Each number is 128 + 32 x the weight over its row's rms, rounded and kept within 0 to 255. Layers, rows and columns count from 0. The size above them is the row's rms in percent of the matrix's.

# layer 13 attention output (transposed), 448x448, rms 0.176, rows 331-361, columns 336-447
size [100  98  92  96  96  93  94  94  95  88 100  91  89  89  95  94  92  90  89  95  95  96  94  97  91  92  99  96  98  91  93]
[[114 114 106  94  57 132 112 105 129 125 129 162  92 168  84  83  86 156 143 154  93  64 123 109 200 130 109 155 115 130 202 140 132 104 119  62  15 163 108 140  85 126 103 109  96 173  90 107 140 182  64 123 102  84 104  97 101 154 142 115 155  97 147 139 147 129 193 160 127 169  83 156 136  95 136 120 140 146 126 163 131 142 156 148 107  80  86 135 133 112 174 141 146 120 132 196 110 111 101 134 156 134 122 133 163 172  57  73 133 147 138  87]
 [111  85 107 171 107 159 164 118 113 141 112 170 122 159 142 101  84 142 127 107 165 138  93 136 147 110 162 156 176  85 106 131 141 171 169 186 153 151  95 140 159 133 178 125 170 123 109 110 102 118 145 113 158 134 171  94 117 113 110 111 163 161 104  95 119  69 169 164 172 126 179 103  58 131 108  89 132 105 161  99 152 129 142 138 141 136 174 180 145  94 119 187 157 122 159 113 111  84 163 142 153 159 182 146 152  88 143 106 138 122 137 132]
 [167  80 129 182 105 136 159  49 129  94 127 137  95  82 120 102 109  86 137 144 145 109 132  96 130 170 119 217  98 156 155 143  97 115 158 124 123 163 171 111  93  49 125 143 155 112  95 111 103 102 115  99 129  86 126 132 199 136 173 190  68 177 130  89 170 141 108 132 178 167  96 103 166 107  74 156 157 116 141 139 191 150 167 116 118 105  88 141  85 118 118  93 133 159 164 107 134 161 107 112 151 188 117 134 115 172 121  67 123 152 175 160]
 [145 138  77 173 152 130  92 179 107 124 142 145  93 141 152  97 109 175 108 160 112  90 103 210  61 184  92  59 105 133 173 176 107 101 165 192  86 124 120 109 117  73 116 154  92 130  70 138 115  83 147 113 206 135 106 140  99 136  93  66 101 120 134  81 163 143 120  81 139 151 140 124 126 126 117 151 149 127  77 154 172 122 133 100  71 184 135 131 129 187 151 120 163  94 111  86 110 105 147 173 110  79 145 132 103 122  70 126 177  84 142 208]
 [155  64  98 161 131 151 142  96  77 140 134 104 131  89  89 152 150 161  77  96 152 186  94 116 163 156 120 129  88  80  78 145  90 134 119 121 167 117 119 130 128 151 132 113 124 108 131  69 134 168 129 125 112 160 151 159 110 132 111 143 147 127 122 118  99 162 159 161 142 174  87 163 161 156 128 110 138 142 172  95 131 107 145  85 135 103 122  82  41 101 129 133  99 110 111 120 120 133  95 124  64 102  86 112 132 139 106  97 131 134 171 120]
 [127 146 123 121 131 157 182 133 120 182 170 131 132 136 166 108 108  95  85 103 133  46 174 168 159 121  98  91 125 130 119 156 128 137 147  79 106 189 150 126  78 135 123 132 111 147  95  94 139 155 135 190 158 104 119 182  76 123  79 139 165 169 168 140 102 135 118 115 141 159  66  87 183  94 122  64 116 146 136 128  90 145 154 177 168 180 104 150  98 162 125 180 121 136 115 118 141  81 107  91 112 110 138 178 200 126 122 178  97 175 162 109]
 [104 109  91 127 209 113 170 184 180 158 160 170 111 147 137 143 153 159 164  71 135  72 158 116  98 112 108 137 131 121 159 124 115  92 135  54 149 151 157 132 124 118 125 137  78 139 106 117 105 135 105 154 133 136 183 107 101  69 160 153 171 131 123 119 150 122  86 170  82  77 180 147 129 123 128 135 124 178 128 151  67  89 109 126  98 112 158 126 153  85 113 135 113  65 123 131 103 169 151 116 135 121 126 155 132 195 150  99 129 116  70  94]
 [119  73 130 143  72 150 121 122 190 175 116 156  84 220 150  71 171 115  78 123 136  76 133  96 111 134 129 181  81 111 137 151 104 133 139 159  79 164 156 162 113 137 159 116 115 185  78 123 100 161  82  98 148 105 151 123 149 181  95 124  84 185 176  79 110 125  77 126  62 159  36 166  67  71  90 102 154 157 112 134 140 181 170 115 221 102 143 170 145 172 120 117 128 129 140 156 135 163 149  83 103 135  95 149  98 143 137 123 106  87 121 149]
 [134 130 149 169 166 150 152 157  93 146 140 105 136 157  98 148 148 135 123 116 108  90 139  97 111 155 185 102 172 104 175 131  98 126 113 133 128  89 134 137 110  72  95  76  98 128 161 104 130  66  97 130 107 160  88 126  80 126  32 153 172 124 148 177 146 138 136 139 176 104 171  80 117 123 119  93  84 134 102 114 151 137 133 145 105  94 152 136 103 138 105  86  74 137 154 145 134  68 176 121 110 100 138 137  80 157 114  96 168 130 113 162]
 [160  93 211 138 135 105 153 110 207 104 132 113  58 114 119 118 177 154 124 167 153 111 148 148 128 102 115  88 148 189 115 138 120 138 159  83 178 132 145 117 118 152 179 119 156 125 161 100 146 116  57 126 170 155 140 123  88 132 146 140 105 117  72  89 113 162 124 109 106 116 152 161 151 106 136 184 109 136 100  77 101 138  68 130 127 153 185 116 155 130  96  68 104 121 109  77 136 158 145 137 109  95 135 106  74  82 101 147  77  85 121 115]
 [130 106 102 165 102  99 120 139  96 152 130 136  89 168 145 118 163 128  78 155  97 138 137 116  69 164 149 128 128 124 128 115 157 123  85 150  68  96 110 139  57 136 116 128 130 135 122 136 130 151 174 151 129  74 124 187 143 130  68 126 175 140 121 131 129 105 141 143 102 107  42  97  90  79 143  96 143 165 141 162 117  88 119 166 173 187 119 167 121  51 114 100 116 126 166 137 156 117 148  97 163 103  78 140  85 131  78 114 171 116 143 161]
 [188  99 227 104 166 117 125 142 178 105  81 191 147 111 135 186 107 105 154 113  45 122 118  75 115 203 124 131 115 182  99 157  98 193 193 143 165  84  48  82 145 115 143 110 153  68 155 119 122 168  75 101 104 130 122 100 174 155 118 115 161 171 167 131 133 169 113 146  89 168 231 173 133 170 142 164 140 123  98 140 157 122 112 126 125 129 135 182 139 103  91  77 136 103 103 121 143 174 106 157 121 149 132 155 108  68 138 111  93 138 100  80]
 [128  64 109 134 112 180 161 103 127 160 124 132  85 124 104 181 126  94 101 214  87 173 122  77 166  83 136 128 100 164  66 153 114 106 113 152 183 198 166 142 118 195 181 117 150 108  81 137 121 110 133 145 193 143 131 124 181 122 120 102 108 145 134 101 130 145 124 144 111 126 173 162 118 152 133 136 139 147 141 155 144 152 114  93 121 115 197  96 135 111 138 155  54  87 174  99  90 131 136 110 189 161 118 151 130 103  85 125  81 101  90  97]
 [125  71 138  97 131 137 106 140 147 171 135 151 136 150 114 157 159 105 118 130 146 104 122 137 120 146  96  58 142 132 126  76 142  68 117  94 133 110 178 110 161 101 115 113 164  99 177 142 116 112 112 138 101  92  87 136 171  97  93 143 169 111 140  97 133 115 161 128 124 130 128 114 183 127 113 141 124 176 113 103 119  97 113 143 164  54 102 103 163 120 106 149  72 109 125  83 128  92  91 164 104 150 128 121 141 167 102 155  98 111  95  56]
 [138 117 105 103  86 130 107 138 131 140 150 145 154 139 171 125 111 151 143 160 131 103 133 122 149 142 159 119 114 136  80 203 111 115 141 134 134 147 112 116  49  77 130 115 166 170 121 152 110 138 120  68 154  48 222 155 108 156 142 120 147 127 144 127 150 145 154 132 140 152 137 106 140  84 101  85 125 154 126 140 130 153 153 101 138 149  72 159 103 188 143 116 110 150  88 167 126 134 131  84 168 122 113 161 193 219 130  96  96 152 141 185]
 [167 164 109 101 106  67  96 176 123 145 156 109 130 132 172  72 150 144 100 128 110 136 128 139  89 132 144 121 188 104 151 198 144  50 104 134  93 144 155 158 136  97 136  97 137 135 106 125 101 148  91 191 179 129 126  97 214 151  99 148 137 138 144 116 159 138 173 114 145 140 138 113 175 144 179  65 150 138 129 143 151 127 169 106 113 153 106  88 102 114 105 112 157 168 188 115 125 101 134 142 137 122  95 137 136 120  96 111  90 127 143 211]
 [171 145 150 158 139  68 172 131  95 108 144  89 175 113 186 125  83 112 193  96 131 110 102  71  96  80 227 162 149  99 178 103 153 134 158 137 131  86 147 121 107 123 101 131 135  99 171  83 143 115 112 182 149  58 126 126 123 139  80 167 121 129 130 163 161  97  98 162 171 151 113 145  78 139 143 139  94 149 129 223 114 156 146 176 137 120 132 117 158 115 163 106 101 129 142 113 141 127 187 106  81 119  62 138  93 160 111 103 190 137 168  83]
 [139 118 137 173 127 179 131 148 136 135  97 157  78 139 129 138 169 143 148 168 191  98 155 104 145 180 125 114 129 118  79 128 122 101 140 113 108 122 105 107 199 164 147 122  95 144 114 158 118 146 118 149 116 132 145  82 144 124 117 127 102 122 148 117 183 173 119 166 146 170  87 119 119 164 113 107 162 150  93 182 146 137  92 110  92 119  78 118  68 127 103 127 138 158 107 215 162 140 158  91 130  98  95 158 167 126 208 151 107 128  52  83]
 [ 69  88 173 115 174 144 123  43 162 181  74 100 163 142  99 117 192 187 134 105 149  62 124  55 148 148 184 148 138 155 114 121 110  92 106 179  91 106  89 141 198 158 142 154 109 154  73 160  88 104 134 136 129 121 121 137 106 151 119 160 160 144 125 128 103 129 171 195  92 133  67 124 147  71 132 140 205  84 114 143 147 144  90  80 109 178 153 145 144 140 133  91 147 126 155 145 146 133 152 162  93  94 124 111 164  77 160 156 168 109 118 139]
 [119 118  86  63 125 145 124 115  74 136 139 165 110 131  97 100 136 156 146 155 151 186  97 123 137 142  82 181 139 151  99 108 157 148 122 150 148 189 141  92 145 116 110 155 116 110 162 193  89 151 124 193 133 105 114 147 152 147 171 138  75 102 132 126 130  85 169 103 124  42 168 174 190 139 129  67 100 126 208 150 123 155 152  73 136  80 108  84  84  94 161 158 106 128 162 132  60  95 117 145  90 119 106  95  64 100 141 137 120 179 156  62]
 [168 143 120 127 141 154 140  96 107  76  94 111 195 182 140  74 159 183 156 162 111 113  76  70 118 100 112 126 130 130 131 118 125 127 116 164 110  91  92  99  84 136 119  95 112 157  54  82  89 143 145 152 184 125 168 118 109 143  79 131 129 131  89 142 119 163 159 179 133 108  79 144 100 100  76  40 108 149 162 127 106 160 113 159 116 173 132  89 157 139 102 180 168 146 105 147 137 116 122 139 161 173 159 139 121  80 101 125 137 144 150  96]
 [134  81  90 139 133 114  61  95  74 132 113 159  83  93 148 193 162 158 178 155 135 105 121 143 186 101 120 104 184  91 138 131 131 139 136 120  92 126 155 142 128 126 149 177 135 115 177 122 130 158  84  88 114 130 165 153 137 140 120 117 118 155 142 126  74 178  76 165 122  57  82 116  89 104 132  68  86 148  94 147 118 122  64  91 132 137  67 139 159  79 129 128 159 173  82 143 132 112 144 103 125  67 107 134  86 179 138 148 123 105  63 131]
 [139  65 128 179 199 103 132  92 105 151 103 163 148  82  96  88 152 108  92 116 173 144 121 117 142 182 117 115 152 112  84  94 150 122 149 143 112  91 112 160 106 127 116 185 118 111 144 109 139  95 162 167 176 115 152 128 130 131 159 110 106  86 141 108  73  69 116 111  74  55 167 114 141 131 166 103 144 155 121 170 124 120  71  98 149 117  70 112  71 126 112 118 129  93 129 122 127 141 113 123 125 150 213 122  98 101 166 214  93 131 137 134]
 [163 122 148 108 136 117  99  50  80 138 124 113 158 161 129  91 109  76  93 127 112 110 140 121 110 176  95 124 149 116  98 153 123 123 119 160 144 108 144 141 108 162 127 158 135  58 130 135 130  98 112 133 108 107 115  80 144 128  76 108  85 148 110 148  82 127 135 107 169  58 149 125 102  92 132 116 155 119 143 101 135 117 142 183 136  66 138 144 133 123 132 139 105 125 110 117 170  81 154 133 110 115 112 102 112  93 119 124 166 139 125 166]
 [117  91 147 118 135 104 150 154 137 103 170  93  81 166 126  85 155 122 155 109 130  90 139 116 131 123 190 104 115  98 128 124 110 116  70 167 113 192 151 119  86 141 146 107 102 122 149 136 163 133 142 131 131 169 167 105 161  96 123 159 126 115 102 119  87 101  44  98 102 183  55 143 143  78 104 124 111  65 144  95 186 111 158 118 130 130 171 114  86 127 140 139 102 181 109 203 125 133  80 114 104 113  62 179  99 113 114  68  69  90 105 119]
 [173 156 124  89 146 217 150  96  98 174  97 139  48 168  81 128 168  82 161 181 164 125 132 101 123 108 117 121 127 160 160 104 124  91 139 160 133 107  94 146 181 199 145 152 103  92  72 107 102 143 132  94 153 146 112 151  89 176  95 112 122 188 169 153 117 163 178 108 131 103 127 105  78 123 117  94 142 117 129 103  37  96  76 143 131 158 146  45 188  94 110 116  96 146 163 174 130  85 241  83 136 102  54  84  89 140 128 127 161 167  56  65]
 [ 75 184 142 158 147 165 164 107 110 149 151 127 190 143 196 118 111  81  80 133 158 151 122 122  51 127 132 114 172  71 172 158 151 142 103 123  52 123 129 154 135 130 142 207 155 170 111 155 109 138 114  72 124  63  73 148 147 193  91  80 150 158 125 138  62 158 172 124 154 140  81  76  92 135 175  69 108 142 121 134 129  51 154 137 136 114 139 137 131  57 155 170 155 110 109 155 167  85 111  88 130  79 167 149 113 141  66  97  91 122 123 118]
 [147 102 153 100 130 123 127 187 139 131 135 195 141 145 141 124 117 137 139 129 145 151 125 173 175 138  84 141  95  93 118 160 178 155 157 190 123  66 125 160 139 151 142 124 115 121  89 120  86  87 116 103  94 128 169 117 123 150 125 134 118 126  57 175 136 129 128  83 153 180 170 135 111 135  99 119 119 102  71 126 150 136 136 131 133 133 105 148 150 146 121 116 138 126 181 211 144 159 113  89 138 184 117 155 139 134 159 116 150  62 171  87]
 [107 179 117 147 121 158 131  98 131 161  98 102 113 128 152 162 152 158 101 107  90 115 121 139 162 167 127 113 119 131 161  82  90  82  53 164  87 111 129 111 164 132  94 168 118 105 101 127 110 137 152 145 140 159  95  91  95 122 115 138  97 163 143  92  92 140 116 173 123 140 155  91  87 155 140  76  62 125 174 157 108 144  78 129 125 102 123 131 140 124 114 111 158 147 136 176 140 104 117 146  96 153 114 147  98 141 158 174 149  63 115 139]
 [123 102 202 140 101 115 138  78 148 146 120  96 105 144 183 106  87 144 147 127 102  65 118  98 136 135 109 126 119  66 125 137 134 109 117  50 118 151 192 106 105 132 152 184 108 183  96 131 168 166 157  96 163  65 116 141 114 180 106 122 128 174 185 155 111 141 139 126 119 123 115 100 131 170 140 114 162 118 162  77  79  94  61 116  78 124 113 131 124 109 127 118 185 161 127 113 103 144 119 126 176 104 146  98 139 119 110 151 201 135 118 151]
 [148 112 126 103  99 108 112 119 142 119 154 105  96 122 121  68 175  84  93  95 111 109  95 115  98 158 158 126  99  49  77 174 175 140 187 163 100  86  78  95 115 130 134 105 196  49 173 148  88 132  88 149  89 137 129 118  89 129 142 134 100 154 130 169 167 117 142 154 150 133 115 113 178 154 138 146 102 136 168 162 183 148 129 189 121 181 154 151 101 129 151  15 143  64 153 163 111 158 119 119 106 158 192 115  99  82 122  83 130 187  81 146]]
# layer 13 attention value, 448x448, rms 0.247, rows 332-362, columns 336-447
size [ 86  87  92  95  91  89  86  98  91  96  82  87  92  92  91  86  87  82  91  91  89  89  97  88  91 108  90  96  97  89  91]
[[161 162 126 105 171 134  82 125 109 124  70 105 101 124 137 134 162 111 103 100 133 124  99  71 127 130 109 111 138 130 104 145 150  51 142 127  57  67 137 124 152  90 172  68 102 156 127 146 114 112  99 100  45  84 125  55 132 164 203 126 152 146 120 107 100 173 179  62 173  70 165 156 114 156 126 132  77  92 172 171 102  95 124 128 120  86 128 184  94  96 103 115  87 158  63 129 163 113 180 113 210  90  85 129 141 140 134 162 114  98 170  98]
 [ 93 191  91  79 123 215  85 158 119 122 159  65 116  64 106 136 135 106 140 176  99 177 110 152 156  96 143 136 117 112  90  72 129 147 140 160 154 171 142 115 167 112 128  86 163  89 170  84 119 112 119 131 118  65 107 138 106 132 126 149 112 141  63 179 168 164 109 115 173 149 152  93 112  70 196 144 109 131 123 124 124 117 142 162 106 146 161 189  78 115  97  96 142 110 106 109 152 199 175 133 154 154 123  86 142  69 213 145 122 108 163  76]
 [126 111 131  92 121 175 121 114  86  90 110 111 124 124 120 172  62 150 119 191 123 135  89 136 105 116  88 118 154 165 156 103  52 171 161 141 174 156 139 175 126 170 151 148 168  97 111 114 124 137 137  62 108 128 155 117 145 119 124 127 124 130 114 168 189  74 100 141 108 146 137 117 133 128  30  82 167 176  97 153 149 150 127 119 136  73 136 177 131  96  71  76  91 118 178 132 160 126 107 116 144 170  89  94 120  66 191 104 115 103  93 124]
 [147 145 158 112  61  70 173 116 101 169  55 138  96  98 136  79  86 173 121 115 153 110 143 146  78  96 127 125 132 133 104 128 121 105 148 122  69 138 167 138 137 125 141 152 101 120 165 133 110 150 180 122  86 108  99  24  68 133 148 156  93 141 173 155 141 155  67 140 135 145 122  90  91 115 197 161 179 116  87 127 129 167  87 136  98 131 117 141 142 135  90 115  91 154 117 102 147  66 124 146 174 173 122  95 114  83 142 130  93 147  45 146]
 [ 89  82 148 117  84 128  97 170 113 165 184 130 131 175  88 137 156 136 134 112  67 101 144 138 123 149  71 160 142  93 117 109 128  88 111 104 143 117 100 161 168 160 117 105 111 110  84 121 142 146 140  72 141 148 167 125 115 181 111 163 121 109  97 174 124  96 156 175 123 108 140 116  94 111 158 122 150 186 128 139 134  89 205 135 127  82 100 161  95 116 141 170 155 155 132 156 126 117 156 117 116 155  76 113  79 136  98 179 153 169 160 166]
 [116 110 116 180 163 127 134 111 108 114  97 110 162 157 128 130 146 164 114 100 149 112  78 213  98 135 140 168 104 104 137  79 110 123 135 109 152  98 119 125 151  59 111 109 120 146  74 142 128 128 136  86 111 188 138 147 169 123  96 138 114 143 141 116 151 116 178 116 126 162  89 129 143 119 100 102 173 137 108  87 147 114 153 133  86 168 142 135 158  95 105 115 197  76 134 137 146  86 148  92 122 161 144 134 127 130 115  67 155 102 177 123]
 [108 164 163 108 114 159 134 144 120 149 127 138 118 148 110 119 159 105  75 119 128  69 121 123 165  80 143 137 156 207 139 117 146 130 196 126 108 105 137 187 154 176 109 116 112 152 111 200  88  99  97 181 176 169 162 224  97 159  98 133 101 138 104  59 137 170 122 200  78  66 141 129 110 115 127 100 171 111 104  93 142 142 142 134 116 123 122 177 138 153 144 122 211 145 192 114 119 141  87 100 148 140 128 138  59 141 122 136 194 120  88  81]
 [205 106 132 105  87 133 203 128 164 106 116 109  94 171 131 118 108 130 132 164 114 161 191  75  72 127  91 100 113  99 144 104 110 151 183 130 113 108 121 133 126 169 147 134  57 136  83 112 109  81 149 128  96 109 126 149 126 145 178 176 103 124 122 125 123  96  84 187 128 102 109 166 146 113  94 102 173 156  97 146 202 121 149 100 137 124 137 160 134 149  94 134  92 127 100 117 107 140 126 152 179 144 152  71  79  99 118 106 131 156 109 139]
 [157 154 145  99 186 154 134  63 125 139 144 161 157 137 110  97  40  96 128 127  93 100 120 123 165 153 165 129  66  92 109 168 151 192  86 142 107 128 128  64 127 147 128 165 120 154 146 110 109 102 118 122 120 155 131 175 158 192  83 130 127 174 163 157 142 132  85 114 122 117 151 158 133 156 124 168 114 130 149 164 107  84  66  90  95 138 124 149 115  93 157 121 158 133 115 135 140 127  93 143 112  80  90 130 161 119  92 111 136 107 149 132]
 [113 114 137  92 125 155 129 216 139  96  93 123 136 157 159 140 164  91 123 116 149 103 107 108  94 133  58 104 172  95  91  65 158 115 177 134 182  92  98 110 141 150 135 146 138 121 105 134 119 113 127 131  98 101 199 172 131 124 185 181 137 103  76 109 178 103 161 142 131 108 151 153 108 194 150 123 143 133 166 115 135 112 181 118 154 108 125  77 106 151 114 114 147 126 145  99 121 126  99 121 215 116 114 107 105 186 144 137  31 114 137  83]
 [131  77  79 133 110 119  78  74  92 161  89 126  69  79 142 158  98 104 129 152  93  78 134 125 158 140 124 103 102 126 157 170 125  97  98 134 156 191 182 135 136 151 138 138 114 131 141 173 151  85 134 166 163 163 121  85 123  89 113 138 146 143  53 101 104 121 103 143  77 134 160 118 157  58 123 145 104 111  54  64 150 170 115 133 150 150 189 139 151 148 125 116 128 126 127 103 160 120 204 119 118 118 133  96 139 149 101 129 113 146 121 101]
 [ 80 157 119  92 162 207 102  98 134 138  97 165  97 135 152  97 156 156 112  94 161  86 114 131 144 135 114  97 142 145  57 153 187 161  58 111 132  85 138  96 109 163 124 107 145 131 122 145 128  78  98 128 146  56  97 149 151 146  45  61 100 136 144  46  80 152 141  84 116 135 164 197 151 129 139 141 130 119  88 137 128 160  95 141 198 125 115 143  99 138 153 141 147 178  86 132 121 150  97 142 102 117 116 146 141 139 134 107 167 108 142 127]
 [112 162 139 114  86  63 152 158  70 161 112  76 140 157 152 174 127 150 144 101 147 169 150 135 109  78 147 153  74 192 141 130 103 174 103 205 132 192 140  93 149 147 102 118 102 152 150  71 143  79 182 122 142  96 136 105 131 129  72 123 110 117 127 109 150 199 189 177 202 138 145 161 151  97  83 139 106 100  82 103 151 116 173  90 131 121 131 172 139  87 121 167 119  99 124 126 115 149  78 128 167  95 141 175 136 141  94 101 100 144 103 124]
 [127 106 106 131 134 117 109 184 174 108 136  34 200 112 128  89 174 132 122 151 148 145 151 107  96  95 103 112 151 134 137  74  78 131 168 139  70 160  79 125  76 154 128 155 163  63 142  79 153 150 147 112 130 143 107 123  57 141 176 113  52  86 132 131 174  68  94 201 140  94 129 118 185  90 105 175 105 120 101  96 138 125 118 109 131 159 120 154 169 122 124  79  87  98 127 149 179 104 120 164 149 175 127 156 107 102 190  63  94 188 110 111]
 [121 138 131 107 116 161 142 157 123  57 158 109  85 147 104 126 170 151 120 151 158 139 103 180 124 118 127 122 134 165 127  99 142 145 140  89 147 140 104  99 129 156 113  86 182 109 185 116 202 146 134 143 133 102 136 135 143 157 180 146  91 197 124 157 163 145 119 200 136  87 153 223 122 120  72 154 123 140 114 124 122  95 156 118 133  74  94 148  97 123 196 127  95 136 117 136 131 117  96 103 188 187 160  97 124  90 101 133 122 132  91  77]
 [118 172  95 138 110 189 160 149 122 113 123 144 106 176 129 177 123 140  82  82  81 136 133 198 152 133 218 112 128 104  93 107 121 146  92  67  58 156 148 178 106 129 160  98  84 112  93 170 157 120  84  86 159 194 160 134  92  99 120 115 121 103 105 180 167 122  91 151 105  92 157 114 147  89  95 166 160 152   9 159 162  74 159 123 171 105  93 171 189  76 101 134 140  86 165 145 101  87  76 137 130 138 148 158 144 199 112  92  90 141 121 111]
 [123 145 190 139 130 203 154 118  68  77 105 148 130 135 176 119  63 158 157 141  92  86 144 108 167 157 120 131 128 131  92 114 107  99 145 137 169 122 116  93 183 136 145  98 119  73 166 156 133  77 157 153 168 131 168 141  76  75 129 156  75  87  77  99 169 127 141 123  86 131  74 159 161 134 145 150 110  90 119 143 111 119 147 189 107 102 181 129 100 133 185 163 104 140 104  51  91 175 133  92  63 110 105 184 135 170 150 127 182 113 157 103]
 [134 146 156  90 119 152 161 118 111 155 104 142 156 170 187 125 153 145 120 174 130 131 122 124 104 125 106 118 120 116 121 120  68 124 128 181 106 107 141 123 131  76 111 177 123  59 141  95 165 133 141 108 129  66 127 129 137  70 129 168 189  28 159 102 138 112  83 126  63  86 133 137 120  79 125 106 123  95 118 139  65  96  98 146 132 118 141 105 152 157 127  90 177 113 112 107  92  91 108 124  76 110 103 160 143 125 182 103 133 144 125 113]
 [138 162 124 145 210 166 170 121 117 160 105 136 143 135 108 145  70 113 174 113  83  82 120 166 133 145 160 134 119 135 171 132 118 131  68 127 144 161 136 121 104 123  84 141 145 178 137 114 114 119 124 124 144 113 118 137  94 127 114  68 152 179  90  80 103 143 149 157 123 125 139  87  84 106 123 111 134 131 120 119 115 152 157 166 124 172  88  77 142 183 162 126 142  77 144 113 124 128 149  95 145 165 171  84 157 116  73 100 122 131 133 139]
 [167 153 155 178  74 178 124  94  76 133 198 117 144 147 171 133 109 102 128  79 143 153  94  90 107 142  57 111 130  85 126  76 164 191 177 129 160 104 109 113 150 185  54 156 133 154 102 147 138 163 116 107 126 100 142 147 119  86 134  76 133  61 146  93 152 105  90 151 143 134 136 169 119 147 111 122 113 114 158 129 150 140 155 128 213  93  56 174 113 147 164  56 121 142 149 166 125 160 111  95 106 147 114  52 180  81 178 128 131 108 126 118]
 [140 175 149 133 133 132 110 171  95 111 110 110 182 142 128 166 124 141  82 176 152 103 103 143  92 153 108  97 160 149  78  33 119 141 154 168 116 156 185 103 155 136 109 114 114 142 155 156 132 130 123 125  89 121 201 157  91  90 131  82 115  88 150 103 149 117  90 157 118  94 136 135 129 124  78 104  89 123 143  78 140 107 116 142 115 120 156 104 126 189  89 145 113 102  95 199 160 152  85 125 118 116  64  83  80 125 158 121 175 135 171  58]
 [ 69 117 128  91 184 165  69 137 128 164 126 195 126 142 127 122 174 136 118 157 183  41 145 141 205 128 146 141 135 162 111 137 103  91 183 210 106 106 167 131 151 142 178  94 162 182 137 174 178 111 130 130  44 158 104 156 124  95 119 122 143 112 105  90 163 128 145 126 140 191 125  94  99 125 104 144 114 146 144  57  77 133 107 186 169 161 127 125 117 124 145 212 105  82 133 130 126 115 127 172 178 134 158 158 119 133 123  93 121  87 154  93]
 [107 114 158 120 189 162 121 215 133 117 163 132 103 135  93 165 145 150 187 109 131 126 137 123 131 150 128 107 106 142 152 169 130 122 158  71 134 111 140 130  85 157 120 160 178 119 107 133 152 122 130 137 164  84 116 149  37 127  96 140 147 153  87  71 140 175 132  92 147  55 109  77 210 146 131 141 124  86  86 174 124 103 155 170 130 110 144 103 121 174 143 128 177 124 150  84  61 193 157 134 127 114  42 122  90 165 165 177 168 110 117 119]
 [127 136 156 103 177 140 183  92 175 121 155 126 136 113 178 146 128 113 179 112 127 154 152  81 150  59 118 104 143 139 112 202  92 139  82 115 136 125 157 101 105 142 125 168 143 136 114  85  79 106 160 147  96  87 159 116 147  91 120 168 178 120 165 164 124 141 127 118 124 142 128 145 159 128 117 119  88 121  98 137 181 104 143 152 107 160  68 180 110  98  94 143  52  56  90 115 169 142 158 197 190  76 114 146 142 128  69 147  82 175 103 149]
 [ 98 207 126 142 152 162 131 140  81 114 173 179 176 180 170 192 106  94 131 125 153 122 153 158  48  93 109 149 148 168 158 151  85 123 102 145 142 149  88 121  92 110  83  72 166 141  99 117 117 119  66 149 137 151 154 126 148 139 109 121 114 119 140  99 130  69 126 146 112 106  93 110 147 162 177 112 151 120 142 179 103 152 168  80 122  77  85 113 177 180  93 126 129 120 107 115  74 153 168 140 175  85 108 136  97 105 162 134 116  94 150 145]
 [141 101 164 107  95 131  92 170 114 143 178  99  98  91 133 167 178 152 126 124 164 116 163  97 132 118  87 135 152 118 129 133 130 184 175 172 157 125  83 106 125 153 111 112 126 152 157 155 151 125 134 125 134 154 130 161 105 101 171 150  99  94 182 138 123  74  99 192 152  67 140 110 140 162 117 136 138 134 142  91 160 137 169  85 164 103 109 183 124 154  79 108  84 184 118 125   5 165 137 124 159 135 113  95  88 138 143 129 131 131 150 130]
 [145 130 185 112 117 185  95 100 111  80 114  97 134  29 141 149 134 142 137 143 121  76 118 146 187  96 127 157 154 123 154 142 130 152 145 128  67 157 123  90 144  43 101 125 118 159  75 123 121 136  89 144 136 131  83 151 103 152 114 153 161 215 101  86  97 152 169 170 138 138 137 136 149 145 104 128 112 151 146  94  63 142 103 125 119 111 123  69 159 100 104 161 156  96 163 143 122 130  89 159  94  93 196 166 114 121 123 155 190 105 125 160]
 [ 79  98 126 148 141 131 101 144  87 132 127  90 125 106  60 150 133 108 115 158 176  75 118 134 129 152  82 133 138 209 145 100 131  94 190 121 173 135  86  89 129 166 116 157 141  97 140 142 151 149 124  90 173 125 133 126 118  83 165 102  97 138 113  98  92 137  66 134  57 145 131 155 141 151 168 183 154 111 100 188 185 140 144 122  74 104  95 121 140 120  72 135 102 166  65 178 179 119 140 180 110 153 146 127 155  74 166 178 120 177 110 109]
 [180 201  90 176 107 146 147 140 118  95 140 168 161  80 144 160 159 141 140 101 118 100 131 149 173 156  88  95 168 197 141  71 129 130 173 134 157 132 112 138 147 171 175  93 127 144 123 121 118 109 146 122 174 129 172 203 146 131 174 103 108 144  96 109 148 119 157 150 120  52 114 147 133 122 129 153  97 121 125 107 103 101 131 137 203 120 116  73  81 132 115 167  97 146 192 178  59 145 122 205 157 115  98 116 136 128 167  86 156 162 147 135]
 [119 154  96  67  88  76 138 106 166 176  88 144 107 108 142 169 159 178 105 136 119 191 146 141 144  69 144 136  97 148  49 177 149 133 106 117  97 114 132 105 113 157 131 160 138 186 118  92  98 118 118 138 139 136 113 206 100 158 128 154 149 138 130 148 153  90 100  90 113 180 156  98 169 110 105 116 126 113 145 114 120 126  91  77 135 159  79 141 109  72  83 182  73 152 178 116 110 115 123 109 113 115 192 129 133 151  99 135 124 119 227 114]
 [109 174  83 134 107 122 109 118  83 120 181 109 156 183 120 120 115 132 196 126  94  94 128 133 159  73 151 137  57 151  84 161 155 111  79 147  81 124  87  88 120  85  67 121 110 161 130  92 175 157 189 146 124 137  92 166 142 104  89  93 103 198 118 123 104 135 180 107 112 140 111 145 186 121 179 152 163 159  91  93 131 130 182 127 212 148 113 130 109 109 174 154  89  92 144 130 106 104 162 169 165  68 180 120 117  68 140  89 174 118 136 134]]